config.yaml
vocab_size: 4096
tie_embeddings: true
parallel_block: false
init: "uniform"
init_std_up: 0.026
init_std_down: 0.0
optimizer: "soap_variant"
beta1: 0.95
beta2: 0.99
final_lr_fraction: 0.0
seq_len: 1024
doc_mask: true
Each number is 128 + 32 x the weight over its row's rms, rounded and kept within 0 to 255. Layers, rows and columns count from 0. Numbers have three digits each. The size before them is the row's rms in percent of the matrix's.

# up: layer 7 MLP up, 1536x384, rms 0.085, rows 144-154, columns 256-383
# down: layer 7 MLP down (transposed), 1536x384, rms 0.0749, rows 144-153, columns 256-383
up144 108:014128150156143136129138142197115118128150137126124131148150117211145135110128119095108130133154160131105143133109103081154096141136176128181061080113121202139109088147130137130175139129145118071107109172149133154149118160090134207159067136146120062165163109041146142076127113072120131074160037126158109172103167174094137134057175139139145143117143130079100148197105081111118150120168
down144 095:097153117122154187169150117067154121102104134128104068082129074154105098099137129132119150150137092199116062118176148140164089104086126131094152136105094101181111157143139154152077123144122148155174133130121147141119142073140132092103128119142066117136142126077126080084107111119138105111131107143112137117080143086141108109133159151119153156107098099074114143129089105097154086136107
up145 096:146153203127135099109143094160107160148177137117152159169128117140161108150144140134104131095130178146165104062130110159133106096163158071099167098185158207132159175118159103066134081090098110124094099171094145146113119086119107115084125151151106141149069101132135151130167072142131137096127121167136160156106147159141131120153189156121127135075104116168099117088163155066153125134141
down145 096:107177191147096125115123152127106168135138102132094108162092114173189121133141166158085097114107134091163112173113084085097135158131087123187145118105119105105139108150132128160050148132135069164160078102064064162144139217088098104082095137135084037137125165152137112121151117138140152100134156123160142123092132148137108164115117149147192148139153157146129101111131149148161118175190
up146 095:079162093197098108126127186108133103185148062102135106167067123093151095114086098095124111131119200093125119117082101141129084131143126042192085137123148177116200118117124159143099090116156117158163075151161098161116085150130086132108074121126111096129113103122161121118156130128157104152121131099125127141156125172132114126074148106117160106110130130095115142187129145100131127157082
down146 095:114128133169155138116187133125103093114141148128134126091112111090111198136169138135068103171078098101069159087165150185108102100091132112196093118109094177096113160096103115126149060117123161134141072156147086076101062123119069093138160121134099125143156146119132150093100111134129134128123148084175150140092100155106126136128131197123092122180149134107109079085132133122112084128151
up147 095:086102122197152100128119134112194117148118087094085086116094129169138211135083135135114154091135087107127164176120173117060121100093073169213122085030152122112169148123145179070122153143164126067183146073181169166127153147139137184109153138160135103134123159130116167094091096130082086123130081082094156129116141100112126110139112144125149194114111159124166102134191108107178134143133
down147 093:159138131155211155167120072119140163095094156124172085127169134088105154105120123118111093050107168106080099117086124119156092038121073074190125107179149119140056158113093156152149096099041189092133127122110134161156114161153132098123116108131151075130086145104174151152147147169153122152097104117080092154105169137122215146134110165102161117103165176103142097085082098119126135148148
up148 089:108098107100155129162108086096091099105083102147137147087155140126120198226148121073104137179096110134074126126100110161153125136136139143114141120103112079112171165167135076146156113089147094096112135164133035071091103132097148154146159151091175120154138113060167195158193116117138123168128181098127126154091135153197139199176125099137141090105130143100128117126109155152121134154157
down148 095:109105104172118156091111164065130122094136207085153085141128127099144098092102086151102114099150089205131102107103102122159101119070132133096120126128196097107101133128119157129137108070079104101151133103102189105151082064082194177129213118096217124143134138165110164183109174083070086132085124152127134130056193143159092134089152111117134140128164103102131114121047099159120088138095
up149 089:137128138078173097197095141104140156131105106147171145126180097113079137150138120175162106098111143069160119143091103134144187141067160109101107122119148133117111093104099078213159160115124127131057074120083110143094163117161131138145140169091128187096182067138139121075127115151159118099176142131114130163134128176138160149178152140156109158089126161100163090087087087166151156093119
down149 092:104178093154155149093106081140117149096191167109170161094148168111135215111087142087152135100156097122162081154118138161150165182077174134072157149094171135169115059095137056078137104114150116141132147126121141116053127142102244118128090156111082114134113088080121087096145106083211130137147137123131115102115116186098128116094175175153157080091143131197131143091122107110137152171112
up150 102:142097105130145072109142125118120115124153103120105133089089091096115131094117105136102122122167112122208103111090096100157119151166138191158144113171147139164096177124118173110112225143145103209144123089117141144140131199085077149135143127094153148113171088146163157143101123111150106141125050144091115134155139099114087132130146159142129159133100184138127166169147113091077125167137
down150 100:099152158165135133121131164119112081153158099093141150147087118143088099146114122176133101082180134133091136156135141107142169142167213101106061100110103151136139096166136057138188175172112105081106134082076097128133100126176110111163122154096117143198143129119101120128143155092128134135155104104037112152095084136127106152181112178132167155173163109045123130147091117170142112154136
up151 093:179136072142157172149171128149173164115123197187148116174185187139110124157125124191118163142147114152130112160139177090123160115115117173166102170183176154134132155100190126071171154137087103111127150085123154098122101160085143088112111133081153133072098115145126150167089093141120125167156166121148133158146191161114116150086164104226118176116105100113176142113103102137135141153110
down151 103:153127138159110148170153146171068136120136175146140160096087090112153117172172127093165120123113109134091099110130111178167108129160088131124210158186088152128107079089160137106137169149151153133080151092136133164103145132047136114144060110101084143144110114072123156118120103133156082124100110166110119130124090108091108152125168101135117122179162133105126150195138175194111091101147
up152 093:103109145152076084087153099093164140146094145123128165132127137149053136151111123136138095129121135077126137179083114071096125108122155139121115125120152114165077149114146164164125157180015179106213147160110157157141109086083145128135130183119129163145068072134146184149201084114141083162077081110096127077089131109158126120059154087148154099079073137172084105092157070132096117128125
down152 095:067131099073142163102171166129140144164132094191116103108171132104172185152163181103109066087133109132151124146188111196105127110108142103131172099065117193167145094101143111059143119110107062147125075112091132183158124181090057147102088125114155107159155155080146196099164147105078135141125119116126101094160080119116195129092102141131121117184116144161122122103119173137104154157148
up153 094:144161116091167143104138098115132134166153138166178057130098133107118121078190115131113146103165173088087146091172158141093149139160147110206134160165173198092123129079134128089095062117158180115169198105160150126065092164154085072122141099136103105156109123106152138123168216106176108177137136145107137108207162131116096127150169114128126054093152166174166125101124082106136161170157
down153 095:152125160066148111156129127138088133073126138122151113141160163115171147153141162188128108093121111130106180117178166087120141151147143174109128163168176123109168167156115126118089076173170104123134105186123124087140128102127097164127155118117174107140084146174149119128142120156107101120103164103181174104085113182088147148138113159107112104102035130092144110140131127135130085171104
up154 098:147082129060151122157129150118110145186140168110073113170106144118117136135132066147150167104154118142107095125128089146111149118166132117095187115113082154142151117149079136070112155166111144111127127040153126167159149101130182157111131166177096085195152113129161068115060196105170137088111122164114180163094157149111104126185184170116123124068146096155146089081149078093115080113084